config.toml
n_layer = 8
d_model = 768
n_head = 12
activation = "swiglu"
norm = "rmsnorm"
positions = "rope"
tie_embeddings = false
init = "uniform"
init_std_qkv = 0.0266
init_std_down = 0.0
dataset = "wikipedia_en"
Each number is 128 + 32 x the weight over its row's rms, rounded and kept within 0 to 255. Layers, rows and columns count from 0. Numbers have three digits each. The size before them is the row's rms in percent of the matrix's.

# layer 5 MLP up, 1536x768, rms 0.0979, rows 860-953, columns 0-47
096:138122078085133108132066122090134131117102114131131070139129131147125127146164140184148170157172093135152100130182115155139076072116076127118103
099:148127127125119055116097145122075133136173156160117146161192042126117157097166120115171164133067131084099141102119109123033131102121130158152098
098:164125143161137139153117125141075158097100130104143138132106108091140084105137176136122158163049131113086168142094083125148089109116100140148152
099:154127099103140063141130055126124142147211161129108145166212126159130175127117140074142114166096176125154138088101131111109112078139175196139092
101:156103149123114161167143077132092101135171155188165173103148139127098115190124139111124123135114117155110155130218151134172085120096180138170094
101:129156079150144115135080141105079121150124065174118149098108134091097070077103097159168099164133143149176132151102087102099083091247053164101151
105:130115171155150155168139070157084109110137111068093142192153175118152117078133138084073164075141155114137118173076117112088177089125132155170168
100:071148126144115152113091148104107174110092135120166132071139102152130134059108126097096123145141175150133061123193134207134146109125143112113110
094:073155135127106147176126147108045112132153128123137164205116043081183120109181124197094140117127180104142152113111092155126187095171144162095158
105:174165132127109135122135112039095150133145185151061149163112135089120155111118126088128097195161073137111158128125137164122080180098123126062096
099:091080094108123134126084159116105103167132207091104126084135129178154103100097123063164120140125103119097138145117157135145107182141151091159173
102:097123081111192165127172145103129097093114111130149143196142136152120110128102064178121111130056136112125079156134136149139102171151114101129203
099:140170160166121117165178144155194109136216120152079161155065107144110047156128108136122078139164082164187212132144099125100101143126114175117108
100:148155135129171122110114118107122119166100045124110186144137161189151156114141176146097143133064088093164124127169114122078154150156140106100119
105:144151150181151125122124099100114191093152092091096115107161132133134122107149123121104123121132074161143091149118147121134172147114068102107165
100:171089156133135121117078121109110140080082100103148132176169072138140160126139139114142111074126106125135166136097196129151152096140052126089108
091:187171155077151182061100112123072128125106076124044099148072145104144123130123132086145105122125131070149098169094143100173098100173052115152135
104:156064144210184088083105118114202151135108075066079097125136164096080128102136137093155152144154102137165080148136128157117169171138107147125162
094:147117109081092106185150170184206118099135158095218069125111096116147182120111129169113085099109147112133073086129168214152113108134136110100119
093:149118105108082125122186243087203106121091186059116110135092133104114187128069080118109190063176078128137123123094171138104111154131141111087093
087:147144102138142120155124112118108160140125074113138205162184141144090102102106149145116142147153143219142111110157126211136141093112192169104064
108:073105092133159112100153165073121139164142067137183105103152142175119128135127129128184171124110135158105105115152129115106113099117097181160126
092:139119100160143127077102085081157138099151089142127153046154101112167132147145165087121111113147159152121184121079129104104095115140078162089092
093:067159197100094095142075098082094148155155082096130082117105116154144114145154212072151094078130055106160141131200072086167104131157099098114168
107:084166117152145089097155119109139177142082121178143052170096174114146095107084129083104121162122141166131107125128145095078090114174120145137034
100:158175164139146116104097139091151133113150110119113145177131123125132126159129109118077144142086166113110083108131101164147166193110116186123172
101:091138065137066148068120117203146155195158099110206112132071098152145143126127141158123111165138147148162124104117166087098080107134103110116074
097:139163137053101096142195122106143069102170163084138163123137194097143137142055152160058183123111095096101029173121135171111131101126118174150163
097:144131102182148094157103114175096074103170148105161159123143183163124132144152150090101189108094167118151153139147117132150136163173131167112095
103:129091167127125103160135124105154152125074179147107112074188133109175153135123102148115103151189132141129067149072137143143147147117151119067087
102:154112127191161134114162118068089141149119118183143142128143127118169104089093145139149109146180158163117126172145169191098166132131161094154099
090:104133164138111160144166102119117146153143162177107113147119153109171137132132104140081213143092080123055151172128169109111117121056152140144119
106:136149105144153179116128128109142143101157116148132127141129149143112155148121181145083159085126141120127126102135111115123105109152118174144110
109:063141147120131195166174109103094180121129175184181165108077109110147120091155106142091162118167175111107094123076145133166129110111139071164146
099:147104147126148128130143155130141148128085108139120095121154132141090132163093173109083164108133092156162121121139138150131122098131133035143113
101:213059148105191153126123104182141155142076131060116073107161089108118123182095081185111166153154150107081075117044124105134089130144071116117116
105:131124155137090133133168148179074098161135170145101111124142049121133076176170176111179111138139113174178162133122196144173197111127153106132158
101:146093163122125136162119155181163097142094174142099185147140163139141128131134076096122119127140135139084086139136107101123138074137145138119125
103:161112133191111154123163094166194117187174122065072112130071085092103097138104146065079172125109138152143145164202072120111119113128146121114151
098:145162115099125139160142133072161122105171141152094123152121126103115134166132162109130099150172126135132122090081147132101152106101132073122087
086:133051127074099129126084080109116096077081137079086107174160150094141112184091106114169177156142136126078150130147133044112102123119028162118149
105:058120143100095109150136122146133073126178096126126113132129093137126117103091161158064133144115173106131111126192131067135146159104163094100128
091:090126101091093094084127158217201121167145144085174117132141062112159086136143180125106105126074110114136039140147113146166106190172075105132174
106:170168161161144129153118118159059103107188123129138116196117139147153128175115195200109119108104149044175198079144101120111075086108081112168113
101:123135138071120162115141127122136125136159061064124168198161176170157153114151135130089101033170169163199130172121113071133114158128130159116198
102:119146162120112134109106084144205108180195147161121154205161115129103068178140154155134124171067165178137126152055097120108136135138119079090113
095:148100148147119158171156167139160157117122153123142194169104204169154160162141113165094125117108182138151140128125115138142148128167115099163086
094:117133106143118081058134108142186124165131158096112148176094179169144143157088117173113118132076072162127114057123155130130152111083118072158081
104:149123098155149156070138109116146140059055141138067117151137149133142128102112126156182113112141169131095208116097147144164048198130115138149142
100:113146109139102091097133152123191094101154195122105113168097142120148117165122143051081170121126148176118137126129109128088103151126153056092137
100:122127142155134096138201124119124122091154166153126133142126115151109128099143114143092165127029117102104113111117144107095116183144176136126163
104:174177135114139189129177149136110175105193154170096170171111135097132108146088158094150127129112141151132129143121107176155167207141147124114159
090:115172148135125125121173161136122090123134148132141105120122084111155214123127081106140139167137155120102110167164135152110095103164089140126116
099:204126208142056146103094105131155161127080157161111056126059070124075195156156131089093144167124171133135107114132136140061169157092149092137093
090:160082179123147090162135093103115119133070092128080157178116122153126139144213116168142123108106136080118119156092157106147135132122114174088123
099:166158146147203150129083159160095119145122139149144089144105059149104096174065096149119100123129131138154105136137110155121145100103090063116085
096:167116141147148159124117152132116115169133126123105092162188098141161140143094108176110128114128097116192207108143123111136039123118126091120129
091:133098128081131072182062072148164157109072091169192191122114138129131159067146078156152116089108139158082165080161186067077105073173193147121212
097:104203145134146099115134133178122131098120086152141101148088166112113132173134133112124120134116162064104166141118101131132178105116175122091124
098:124085140067084088127137091134118075162101109140107168168130123178153050160115113106099112137180052096135160126091150180114115108156142029050159
105:095172109149128097128145149168122085117148151143141163164187115139198109122085183087178146086143104140096099214118119109116137097117159085156122
103:086152102135119169158088135102114139102167152110143135126125140150144130120130170113091119119133166141096160122133157106112117115198133106101104
102:158053164105120174119128150070186141138128083107146145119134090139091120218077167122133092124179072154116134084107108125126170094131140117178089
099:157126069092102146123127138165118147076093162122134116157172071101082200158149182125178164123084125122098177090139135129126160143126135148144093
116:116129154133079083164123068126080186177124141146160168117054102111098109107164113094143135124165145075170128167135115153110150140119066109075150
101:102136184095148115121167147131141115146129127185128135140136104107150110107209118143151197111146108160128154119108128194107106164131158161147133
111:184153167088099115168092089113127131099104074128098143138099131092106188132162174165129099139164093142112111150155103107148131187099158157094174
093:131129133062094163068152092122107133092097116144093101153110113138102153106117112123087112207153198094175150180127146126089112095125133085125142
105:125051091120080104182141091167098103108095140150061084142174105160098165173197125154134135135162093140102164138139152162132120125190143109120159
091:120092171134146096127095125162158159150177152157122075104186154177161194082102070097120133121147169148105130167123177121208126127147143152120167
103:099144181110147212178151116118082141091136138097126109146134081123130139159102127126093122146164123155065120138177086182165151134179114107184119
099:146093139157101138120146174093120189113135130137126171105174113139125142134101104214096107117110163187088117112088124193096121125105153143142157
105:120147156128100100139120081169117159112130051166104120090116152154115141097150097070110135183138118161120133115104144107185140154136122160149131
086:113137100118166134108128107166100123137155125122130149157117120078168139138107044103151115120176081106106143120148140176153124122111064113123132
102:090155148114155139170120125143127094144126115132163152082159115145072101146116141048121116204115149108063052140082117131111110186111119075119092
096:157105122126088152116158110119133206102131152146116118053081159074083153082128153122097108168110120156077202095139138104121124153118178176091145
096:128119128122068168114102060163137152092125130105155109121176131134138163110133219131157122121133088106119129173133072134151144124088089107116113
096:162125128178072161075106108168171137162115127138128131060154130172136202145105144127112188132159099170124133090146136142170088126182116148121161
095:155102100159167134168083102169152169185138138125103103095097140128129143132064145115098118134197128105181128110162157124094175100132159125194082
100:130121173134146127215093130114102103124153140159159154162088199115166143145136180082171057078095076172126125142134102060117156123097152127144105
088:117109080145111137167128123084128097054119146109142120098133049095134157158054154097104114120127117136119172153101147093155094114105114102155104
096:101082166119137128115093090131148166173136110127126065058113134132168166141127110072145194153117139129093196170125075117055076130137122129108095
103:079114125121135159034160114171098145112102103173091158157121060113173147108149085124164181105091120133111152125100161151098102182148120116147100
097:080080141107165118121157121145124105083117118062117161149117191065178086147147112103181140105154108059128139140145133200161124141134094121170109
104:128055128113137142182096141167122068133132111164140115155183098150141124138116227127127109137127094089111139086171095058092120165148093097158082
102:146104068075092129125119119073137123052139088138138120132098100178180098102122114123109125142148157122147112140123138101129133137103113140110136
094:086069113107069113208160133094107093181146170163159115184109199133123098163194182104138074166114122113142088128169110182085123123148172141147154
101:114140126147166118127204143068157158134153114055148156126107136069070082141106127178087099094178147116111124144181133103102115110089148112124153
095:187159115166116094102187140158095096049147133120134086123185112115147116182150092121133205093182119138122128107215143108173052118117148149097104
089:108156105174098113131078135142125078130170120109131142123130104218132136142137132134136109135077066090116110140105174155121122130102092179140138
099:118169139080145156203149119124135021150164130139083119186127101151122145128099202125136148161087147162167152157092123104136095146116130083100182
105:090137135102130137132118085097099098166145130110123154125088084035130177141171138188136154144149072121106151145203100113077111112119185162124136
103:133071112110146196133118145171158118139175097147134069138128172104072101162169153191114166144078197115153107112115193115131128149155147116071140
097:110168128190115080200124070145159214016138123060118108132124123165153090116150106104115101152103124190087116098112105119126153110186157092069184
# layer 5 MLP down (transposed), 1536x768, rms 0.0663, rows 860-953, columns 0-47
098:088140091125137097094102172110143150074143100106139161080110111220093093109083110070084156097118179192154120173157101095153095133132131135093153
097:194119160088161089101086126143163130148141122155129144108149179097107159121095222199116166105151066130138093077113137160036115129176121180143093
095:149125066185102119162139115124115098126133115093142138182145145077166107149099144168099110142128097136146136127130146137118142095159120117115095
102:102166144161133097109180113109152108141114115094115127114137076139139100092129142113147109113129158074103127099157106139087110111084116140057131
096:171135075075121143134088118093102134170132134066116119139095123085097101090143100120164151093122111115108091156075050144121198155163157109058083
101:139142145157135147106128171097170093139083116127165156126171136192167105109150093099136132138144139129119127115177089145145181162096166166074161
098:096138116136156129165122083089141125128088146157124099144152115111125168100106121106112126123053112156148152130145107104119141134107152174141124
097:136053127145117132105095089142034114149138130195100119158185104094117133144206170119157141166142094115129109165107126151087094113119095148141171
103:098089114090121144124117161156133111141118135138134133073095126155130116110170078105138101096111114103111182167071124110130114140086157118127122
104:149133079167216196115108172115146111094073133111128081121121128125163091199102138167063074072158107137152152136142188162067145173125177172133088
096:113152117074097133228166118164112132152165102142142078156112179125126085118162143155119130152117163087159127052089103123110144093141089064081124
100:118086110149143073100141115128115118106177142173081165117158075085122099176118185133157102047140134122162158068124108098187103120090160122168148
102:145101207130178137172117184039079137131139105106135168179133133140098142131092162156113132147050099187088170140119050129148154171050071134135080
101:100171119157132174102118157093095145148126150107110109128080103154127105101121166083127187175098145172092158135105151152135085157167124187144164
095:103130168180084144172069104167113113181095097148063105080141121110108111168108129151102187115130112115153164144119146093144100116118148145124155
101:175116153122130171149150102115087099073161144071120147134098091091107136185118162172166169095098128178097178098149168122148136096075165108124159
093:127124101066147119142100155191189098123194145108188062165121100102096124106227087072110147134140132088154148137109148123081173092114096144143138
101:146150074168090119108118119149115138144137148127092151073108158190125126152092171138145140134103166160111160124081065132160171102080119138143130
097:133125098052143120135159201158142171142158128104140132110147143108092133124083137180145116111210188115069112104099112117138127077157135127122152
097:137187149148169094123131102121098143109127151155181151179125141128099148110124081136128139113106132163114087108182136173208146167194138128113126
085:131149148189132163068050096111110109151101088101076087156186116102150134046140088125189131156158138078156188172124110102126075151090083110080141
104:128104120098064104088145173127114128147127091166137092073019142183073133149117082087155182104169110212128076136139205179098138111099091107133132
100:147110151140117138063162144142154139150161121167130175144122101082166088097141112037146105072125117115125118126131101148088101095129115169105100
095:054155129144108165156173101071147169125116089124121147175150135142143141221117080153126105076120137110153184102154115162163113105170103060157120
111:126169085193098125111143142126089166094155142157137115141145146150134116091128138145133122107162136129145083151071023156158157124116132147152147
096:119119152161174152087164090185184141109138100128133078133090136184173191082130088117116150092162148141174127200158092188050157133115135172138129
105:124175183124066112145162096151092134140121155128153140119175104113171168098098119117089074136157110190135176141156128182109142151148077095191125
099:126110125103153102107107116150148135153082119062086151150134155166111119119157140092149100159155119112101144147118137116150149142096094138178121
097:115155115058177098139163068065157154152120085152143140133082119129114138105113098126163119161167106206164102073163176164151119160063118112132156
104:169116180133178110117156124226182125119157157110063168168114112171143151134135126152110126167147131113148106149114202160080089149096146152143143
103:117131182133178057138215126134141121149144131132101170081089103107152155143128106152098126193128127116142141171068121123104112127157158110150106
088:153130140141126135157122120113131065124139124103119118139139047154161136126141118143150090120123115103128083095225108114159189120133123110122146
105:112136147141123095113120128140103154162094141132095136126115106150100126136128142133118079138145156118089139096172153129102117155131097094125093
108:122183102133173162160133113091119108110134083135087126173109067183110107092092178141176153119133143126135062056103120129170185150158166152099156
103:085132123121112102133110131099118110133088162180111083136102142102128137116134089089090164133124102130187185158161068028080136123125196132173071
097:140216104085175115157138113143143111153157140173116094160184105107217116126160161105184143138134099168120111157103157122120146134129187153101131
114:090062157123079099149192093169113118181143090162098192167139157127118086122102091169163085197146150192191079143170143108094072144096209082088094
103:086142118082120152128152156149099113090100100070118153015109142150108127166206123116111150111193096095124117187115115084164114205144106135093098
110:139111131046106118122114134115085097168135108140126164114106078082124127142190140112145168132167090127160071119100120165135089119115122131162109
100:067159141146159126141087118129099135164124160123059087112193117134102161082141157110121099145104039121132109115084090110178173106087080089123155
096:090138060075165120142165120138124161145129153078090136147152151160080178038110049167106124100096099135126068114139131121120116124074194145076103
105:114075081107125127145115074147060112065122132169119197155127127116109109119135141122167109124152099110147048101125159137092198099134150121120127
093:146151142077078174176134169151155109122145152106169123111133160170130089110116111141146119153091065151124124190100137113132208126136133155158161
102:151201185070161137169136142127087179071119165113136083109114164129185122090144099091097167128136106111071182143152105141079081127133122128136120
110:095115185082143089120202098110041093108106111135139163159181123119122112156084105111167174073128168131111114147127170147076081108170158121114141
104:082130136155153191129126134136125156144124109186115141122085126122156123111160123097088158120122096146121137134129123173118080174092110090145100
099:171169144106125118136082106195156077098106123116161159089126164178139137134143069110082090185119136111117125104133178161112175114144142161148095
096:125051127078164142152092128115107156124168147131110090099105135073076128153144136140113127109167119101108134135144105103183107157115132163150133
106:163150130142174131108132223227097142083192098115148128109134112119128087161128065145191192154124088126112159152135120108105116149105132103157160
109:122087143114120145114177130129176153082134133136117081123212126115182078147112167108129183127146194154161061152126127159099151137113141152182102
096:102092222080091108159135095152110116115129149151173072164139091166103145173174199115146072172167127142156058122073149160140061122157102139146187
105:150152151091121142104143106108152174084140080114089086156102163155136145157100124172141136179090171088124074159184060128131107133117051099042118
098:096122136137109094168072152124089125110066072170206155149131112162056140131116165129113148084149154107163095163144128128130121129109088129070129
085:128162154121074129138111105146075110120128125123130128120074161136102142161094131175124120072140185099144138079131129136140091154131143139127128
094:061106116134109128087145191130080091120159164077098130141064104154094143142070121142119151185107202069133158144107110159156100126156084165144055
105:157128140125092149122135156130147124100118075107148118128135097110106131082089147142169150127070106151166163136144092153123138061089156090148150
102:148110112105158122161118102101144142172150154193090077129087159069150119110165121081094156112140112115149155105089113092074153135098084126204099
085:146196101102135085129132137112137179119134122102143098137091093127099124125087165104117118113096109139119073107118157147173143103138115120133125
102:099161109181134103132189093053081119094133124139082120109105135146079146165124126137169135105067170077147088093136079111075123164140127159068089
103:113127109204081092120086115087146101149150163159134108180166123142098111159103082066083132098133115134070103129129189134155162055150123101127085
107:134099049119111095117060157070161130088087083134119113168170127147136110126125106123109117154129130138142121130133145125145082108101104128110171
102:098143166137083136091097163111146115064108135130118136135129129163201145168136092120139098079118084127076149107124143123143103187110119162110128
105:145098144123150085148119192114163090123124081122142150092178099094149089108182137153164165137116155136152122148138178117149164133118107162102106
102:118133058186158135122145103164116197175112111173105099082142066135142117147151137111142171140185122154123123178123157120099097123150152113053120
102:103167131177158129139133178140155113110140148059115147162188140165098138108140161153119126131121114186125131053091128137134101139141118121115107
103:145118057136134117117098096116136099166132118091177120147162200155159162097132127124170092148206111130122076138136112082167107104155126185132116
116:158137074154075108157171131127094072133078105097162135107054142136121131071101152150140144118124162129158071149125109108146088171064178138128148
093:128131130080176051106097153132205137018189178123096143103102153112191104153124095151119133108057142103131119107120115091147070191164121161144163
108:056102110069065103097153132143100152163139097138087119175096129174118142142114136125115138114070096135133146067185144123070109087125143066101116
096:120132180194108156096109134126132108093116079149101141141171143075160150097166099126139130156153153130137121113124145159179162169103143148114186
101:122180149163120150111140119149145135137158132183119116143089162085093171134100145193128161108198199112101159098120095127117166099119154125141129
095:091136107128070125120161110169136088125116123157076111124173150130132029084143143105174106215119153084154149121065189110190138099111094105142140
107:057153102094146118218135093131121141135094148167129150087059114118102173105101137136099160178108150113145127159135053148100159100148149113101158
085:129133111087105077117160118180149143201127131093111151104175130138091153148116140127060149155120095148096119185150141082069093182186132100181069
100:130123107093105131133136126122117136114075158134122104174070104138105165143102111100146109144197083124099121117125160158127119156094200113125121
097:117147140134138115078095125161128102144073101094071120141182154101146096150115124108109147049120218108114149115112096105142119123113137118176153
098:141138100135083160134137164140091131105146190131169106109088145173100172132123147142169054135111121123187138125184058152149114149179085145123092
098:143137091110112136085126151149092147108130101157131068110111097143135140194144099149129210105120131167137132061135157161180145090114172114129086
100:156085160072204127068138108091173086140142127116077141162088138082055091118138158123127101172071118103160132115152107151102085108155084091088114
099:147119128128162111190168111028132120128157144120132152103079104110166153074114101144128117102040099126145074107152105131185120171079077106147093
090:208140142105086121109106150117112132091153144119136123160161172170109177090141119087110161133130079150148109083073167143073075138125115169116209
102:101182125113136129189152133189076085049106160104115117116148166238101099110104126073100124188157093133132144162110106097091124079141099113106117
098:159141118147117108118119103115075131104097110111145115128053062152139125173143129110201141084105107158164124078098161202156154125078090112142101
099:081165150154098149128138159172150104108102064102116164182143158101110121129128140132139137142113107134163152181175144158086137144114101146141078
096:159151103143111135171143062122157146096100090095120179197103197166180171111178171125128147150147223122151098156139155201138105162168135130182113
100:186131133155103106111146143155149107097155127107077126134121141160105179119209118139142151113188179127168071161084145088100126136085064120095194
099:163138181174161110091112119126165105173158158110131124114152126120136144139121090094139170118108101090119101153122162128129144119115119138119135
100:125112115172113133129119114126126110149120109112094095175091128111130204156121140118089095119089145178172109055150153109117112190090090112097163
096:098101110191125090149099139151110127159128093142110144164091133125128146164109112106103077130088126106193118106156135110114040138129099195154151
093:154169150147121058121127127144126184107093110143151146126148116134166098143143153124159170072131055125103117142146139138097086142178145137136177
099:130101130086132102144169123175113162118077129065179123155150156139143103094105181103164133122163177121132160166113133098061114090094125096165092
104:175171106057121162160147163116164130170180108176184148107128101113137139131150096115152062104140070167170130113190146115091120121133138170163105
103:162112110154070121105191119138177138101141138119128091134178195154137148144152134102117145157144162096131137131111045143126087175102155130130123
095:059194099162159120144184088070159160119142140159097087119121202157134141156141156140107186148074107167093135111112131152165136127146086114125120
# layer 5 MLP gate, 1536x768, rms 0.0908, rows 861-954, columns 0-47
098:143170122157166133157135083118103081197142164086165115148141136125150101115201122126180146090130166096151101099159164090105116131152124155111082
099:111169103124085104147143057140093089151118119063147092091132097119170098160096196152140057149092153068084169083175134122154137102091092134149139
099:112097134105179188086144105172182130139117141082087126147087122118170071158113133174079138173158113118135170156090173171127083142128106118185159
099:177120141089131052151091168128154113142198116084069029115144064125118115083124126120102146086113136060143108089107143148133170183130094157050144
107:125154132087121181091154153166133148110137100107106075119157124170112129096123096143125141133106098110135090126122146139120155123089127047183093
105:128109089168211152120155166096171176134087106136101145137152088138101153184074126137078059089113137160114099147108159079126209142148134126082146
096:114115102126117161173127144083110094121078105125099150133099151128180180120074144105054168121129145140138176165112074190190166156140102059092062
098:093144118143146136145124098116051142093076150143110082175121098175128123171087116123105065119135166099086114120140135157119105154147122105153119
108:135089102141148118155080086126186152084097158120142102105153052155147136146104158176154173125151119158196141122060152133098108151139112190145097
095:119059100115106146156142127162098115106131191138145109108159137159132131116125198130137145114171084099170121076151079136123183107125121128120167
105:134167102131140091071128044094146122154109090138156126184180057103098151120115140129069105135105151110123098123101169086153119140183115160114080
102:077113149082121045137103122140132093132160065086117140117095127137154142097125071142129130146118139150154106126115145205110133131058114153161029
101:091149126145159104142202098088119076080114158102128106184157125074099064103129113128103078117168106104146177113138134128106113130057133102136128
106:109081123194116105125099140150133181135174168152107167165095209148125173133138105092137174095122136088108173118161091094108088184151181144182102
105:118038147172073105144058126118097146091120114099181144123116065160127130156121093114097087085116136160122166130138114162129131128124154149108124
096:156106141134076126134033189134138112127159110109149129124136115104167083133109187164068044081140136136101129163146138154094169157105197152118133
101:164147150148164117156150084177102146117156122102129140100088135128139166135096137112151121135129138152130152128137150151146096150160131093123132
095:106075115189157199098102123086098103144108156137142102107160147140107191119123156104148104110117118114146173113172123083148161112123120164153131
093:121115164103156144122150188111124120135147081101140084156135212094176131131141143104133123060164131143142128097119132151111146118116091134094138
083:117123094097057113160134109160138129164189103072130138110099149147116159153083150111092175142155087118176112146128121118176126150137136153156108
107:100129104097146173120164102123136072187172108131129091147075120103141174148110104146112179116129102132140134025199176162100130144102085150172139
097:148098102105129147182084116139149062129111084106135192162113129175147085083105115115094091144185199105130180171152120102134143115103103115091181
095:141108162165133111107058127123167099066126069125107150162113146130111132104149104205121149114123141137130065142210150087116088123092142158075125
105:173143139094121180115180084100117116125082208106155090118135113105109095126142089162136101099141128124130135108176199183163109094163151135086096
103:108141183115113127199132116098117151129120130140094154152115116144094105126115140111142109143084090149118138141136178116137126129115080165159121
100:162108080052125181159202111062106117097077074111135159173152137115130081130139105141134151098101113131098104106142117133116154122118124062112098
092:156098106112136159136128120145110096076127094123176106123080173084126212139115175140088100098113081094153111115109114152122148108157129182087088
102:134102099168097096128130121131101127156143138163154123118093206123096144109073165122115131139143148102087180125179108130134132097126130141164097
104:156105136135138109147093185137139118093144161139128109165161161101109119176168117154088168108171121197167106091154084210145138117130188174073181
102:102132083075142125071101136133085066108121119132087112180098103144116148164148127119156153148139152151149169156111080113150101093158129141173136
094:142086128114125161100118168092139125136185141111179170171118122165170146176140088098154083117129128130073141164116116111097067139136144148083158
100:113089158202154120143139084120048079158131152206112103140131138149167106128125077105133163140163127159131071094124142098113063075115133120110098
115:146168158156132143129177117149057142129131082202149148090076168142122142078162122093146093083188131116089117134133102140158080115057158155114127
103:183068157118079180120142149151099156121073141057112194127110125120175117130111084189105188122125094067091048104140225112126120144121149201131171
102:088154133151076140176116120083138129101172140110134140139102069124106155146207152187126111157139152174101161107143129176130128140104160086146140
105:138120176121096121112135133141098108106108104140064076188194065118128108169166118111163112176151102116139058091132145133132153134118149131104134
102:121143162120099132097128107108127117099145084163085076162119149132090178167109118142113165121129081115130138150097170129089123091162095113145109
107:106126146114145184173142150092090129130044092152110116141082132104123161202059127113151108138078158146110149115093143090125140175099111160106153
100:117076079123137116170155159112135091130177134151101121192137136173095130102118075119106123112111132171130085117135180108182128073117136114158132
092:125140156166065144102101164143134199170153141131154107112177138182094107062201084148157081135156116127147103116122171166139104123132203104116085
100:146072115148130154072089074169087072108158141169059089122132140116112123087144157182112093091118126127179104097168145105101137137143147141130101
093:117092072149114126089187140101084128163096128111075131135144150115142059114208121107076135174166104157142108181080112182128110206125081095134133
105:157172143132136126162148090146098074062172155133034134110126082154130177147150100081119130050152121173154195133143136105155126138142122094134140
102:132176100055147237120130086114103066132128116156151104181136097169169132147126139051091154098098153137201105101065100152060074141117122124164169
098:165096083090132176145098097132110098109163144141121128153099210100132138116105102124112140101111156205114133100128100084096132118166070205129078
099:166138149143209193110115192197094112064113190148155145159148092178119108169103119125111152203143095125121131129138080114106129139121097082140165
095:105102188124121110117075152121138142114137110100150121170119109153162138127161124113087139087126161114161125137137142164110124104176099099168113
100:129105190112098113140117107120102079137125066171152130159155108084071189160183165154093157173151106109107133079119072131124105158151092123098096
100:106084102078090136156169163070189091136132165147153109091070090097129121089115182140084156103101158187127145082129136124051170079180064031134163
100:136088131180145129116149141131143097093148159165175124136110131166107127162084134113177125088117155089096140159144162149169130141161055139153124
103:097142129154114110180103072178107124082173146131122119108136072122073126166135117114107109106088144059080031091105155169170140129103104124133155
097:111180140172095141121157136134090115122095099141140066111201144140135119091097124126119142144147170093178116133070098064118139113139071135132145
090:124175123107133122115134137075150150117154162104088142132076091095064129173142168120113104113136138190137095078101110170143117144148108174177084
095:077140131144135131154126134147163099071108151112097122168157118124146124135183102135145111183076195133104133117174142130107115098096126152122136
102:077144161127143106096145162091154068121123141124163192124128172097124164087144128131140091145112188123110116185147162062078150145071073183152143
101:115189077148153118105156140169128137140138105108117164121107108050105126090094146148126216126143130095134090143154155118137179092048111143134075
097:145110078079079143134116108182137092156150107136125126195182128123108120169144164185120063130156079170073107117087193080133064097125146115104127
097:153197052150108172159119080171168148136152083069077144122069137146114102105137129128111063133093129109138154116160106110075175177077170110068116
106:124109130144092150109194173140123140161041096113145086146097152133173083147111106123057201102101195135065108119179168115163139126162111171071155
103:080091163109126136103100100118086119148163177083138066143076121135120181144086151102116111121101101086156118084126192123121148151142125139192163
101:109103086174149135091167117150111111090125108091145135120130131162145147116120123095171178134165111088090146076141183140124138144138126136160062
099:135156097152182101110126109095067139114164127095141098125125134075203118082070146160094106101082126095143163212119131157092134151115171125112148
098:192169147099138127071072089107136131147165183112099083157169116096099158151141127185096158161134151120185125158151162087119124095100148111173171
103:171117130076099097123119159103121187166140146121097113168103118118099151083097145089121111182160201138131077086183142167141169185139112161146098
102:139095131084150119139076091148145098144143155104146118131198134099128236154124111132079188118135126152075119105156115162114113144119126110147136
105:145200087114134071094108094164132100133160112117102106133074129139152168149154129191109127138105115177091095178121107092136114144085138142100166
099:138135137129171103147098146066104145144068160124075198144128131094147130162085122106142119068131080137194167150114178143121143077178152113199137
104:101149126188125109067087140095142164086118110103160138106147101140134170176120147182112182123163104129078070139123088137143167080132167102124131
092:152134161152125130153130156143111154108164189090128111159131106114075135188112117140122103097125113122210119099126153055131100133148107125141126
103:087071093062121133125084147133151161053144130104113046158158085076147155134138113108128105092180088076149145142149107108183082096073096156166152
096:162095152175068104096153135134158059127130136109124145175153125070157128130165114146107149200170187132126107130137119095092113138129097130130141
101:112104163091111104141082149138107159058100131141118114124149116121110114110132133148062125068158104138113126121151160116169136120098084127079150
084:114137121114100089114097126148138077129091142110059167116131166090085118121133107119090104086158137117169147157158126079115167155151115118137124
101:137144132121169051165119112135160053165148120181156157099093163122109105080115131133130140153111092130147149159106157066200124142095142164166127
097:137131124108105115133160096083175125134126172162121104093145119125120134095144146099121181033136095187098151106053096121131104145172138129115134
097:136147130121085156176147052142125122129090179086135160150114094157121139130098103122161110131106122096194184130121072159125154178133047140162125
103:124123139147141165074102144080078167069147111175093135044100088128096120168150161079124152097153154167134150136146201168090126101078133167132112
095:152151093088135150107079180080168077089156112073157067147145157109102154156138173200155124084170164145123176120087154132142072144119123144123134
098:150115162129108125101148112151149093091134151148114123138147070104146106089157134109126142130155121097134106132158199140102112184161149155110103
089:055185130161161091115112083093133151063142107097193135119096149135122158161068103106147181116117179105079132114131134187105083109127179135129111
100:180102120089114156170088043142182097127116188180109073102132144081055204139150101095160152212105091050114138158145148124073076148158079138130113
104:105121112126093083171159108108132131114104153118159124062098114137115129131097057131144169146135188157139127153125140128074116125042147140161143
105:105133162124137128129134122099167179092076150068167189101144193149086155190126081145130120084164132094108159146159111156105131112084116146149126
102:049090187150124152120112144185186112122044131170140134167099149123093174114064099106094148191138081138114154164141163129140137099082101158137081
099:103141195196112169122143196194052131092095106118111088087109155114115152102098092163160198018154155099088137125154141169101138086129094135126137
102:141100106106102176135188124127157113195132100126149124130140131119139093104125132119058101153144184120155129090169136042128156075164102107169135
103:132135181105128152123141125142134130139133125115116106128170104125110091135084116157121120172015138134111111139111101154104121116067144152100155
098:128142161112083140121141103180125147151144127101094156120170148068149130161115153100088141174100054124157150147124097097137128105119086110164145
093:140067083130131077108113072116123112097141128092106131157162139104119153160101088067116111133104096168123109177080150157096103065164126110114082
098:092132167119079094151141126094185143099124104107145144128116150136127147124166114091147143146169064149106094115135111101126146105067154122197149
106:065041166138136086168166145077093116119153151131110106143158116092150103113051114143081153085060136075138155100143151181085098119174151123179185
103:120092146144064092194151118113146112148141111114135113131066158100129088174124128069041147114146133122094092155142160114097156121121180146090167
093:164151112097124176113134209135163129139146178133148095159055155147086156190150135130109114135137113125121169138188166102162052073109141123111163
099:090063145176153082117073162129160124150122145140084120169164164114092154080056161138100149139255149137153119118131152087130101129104127119124100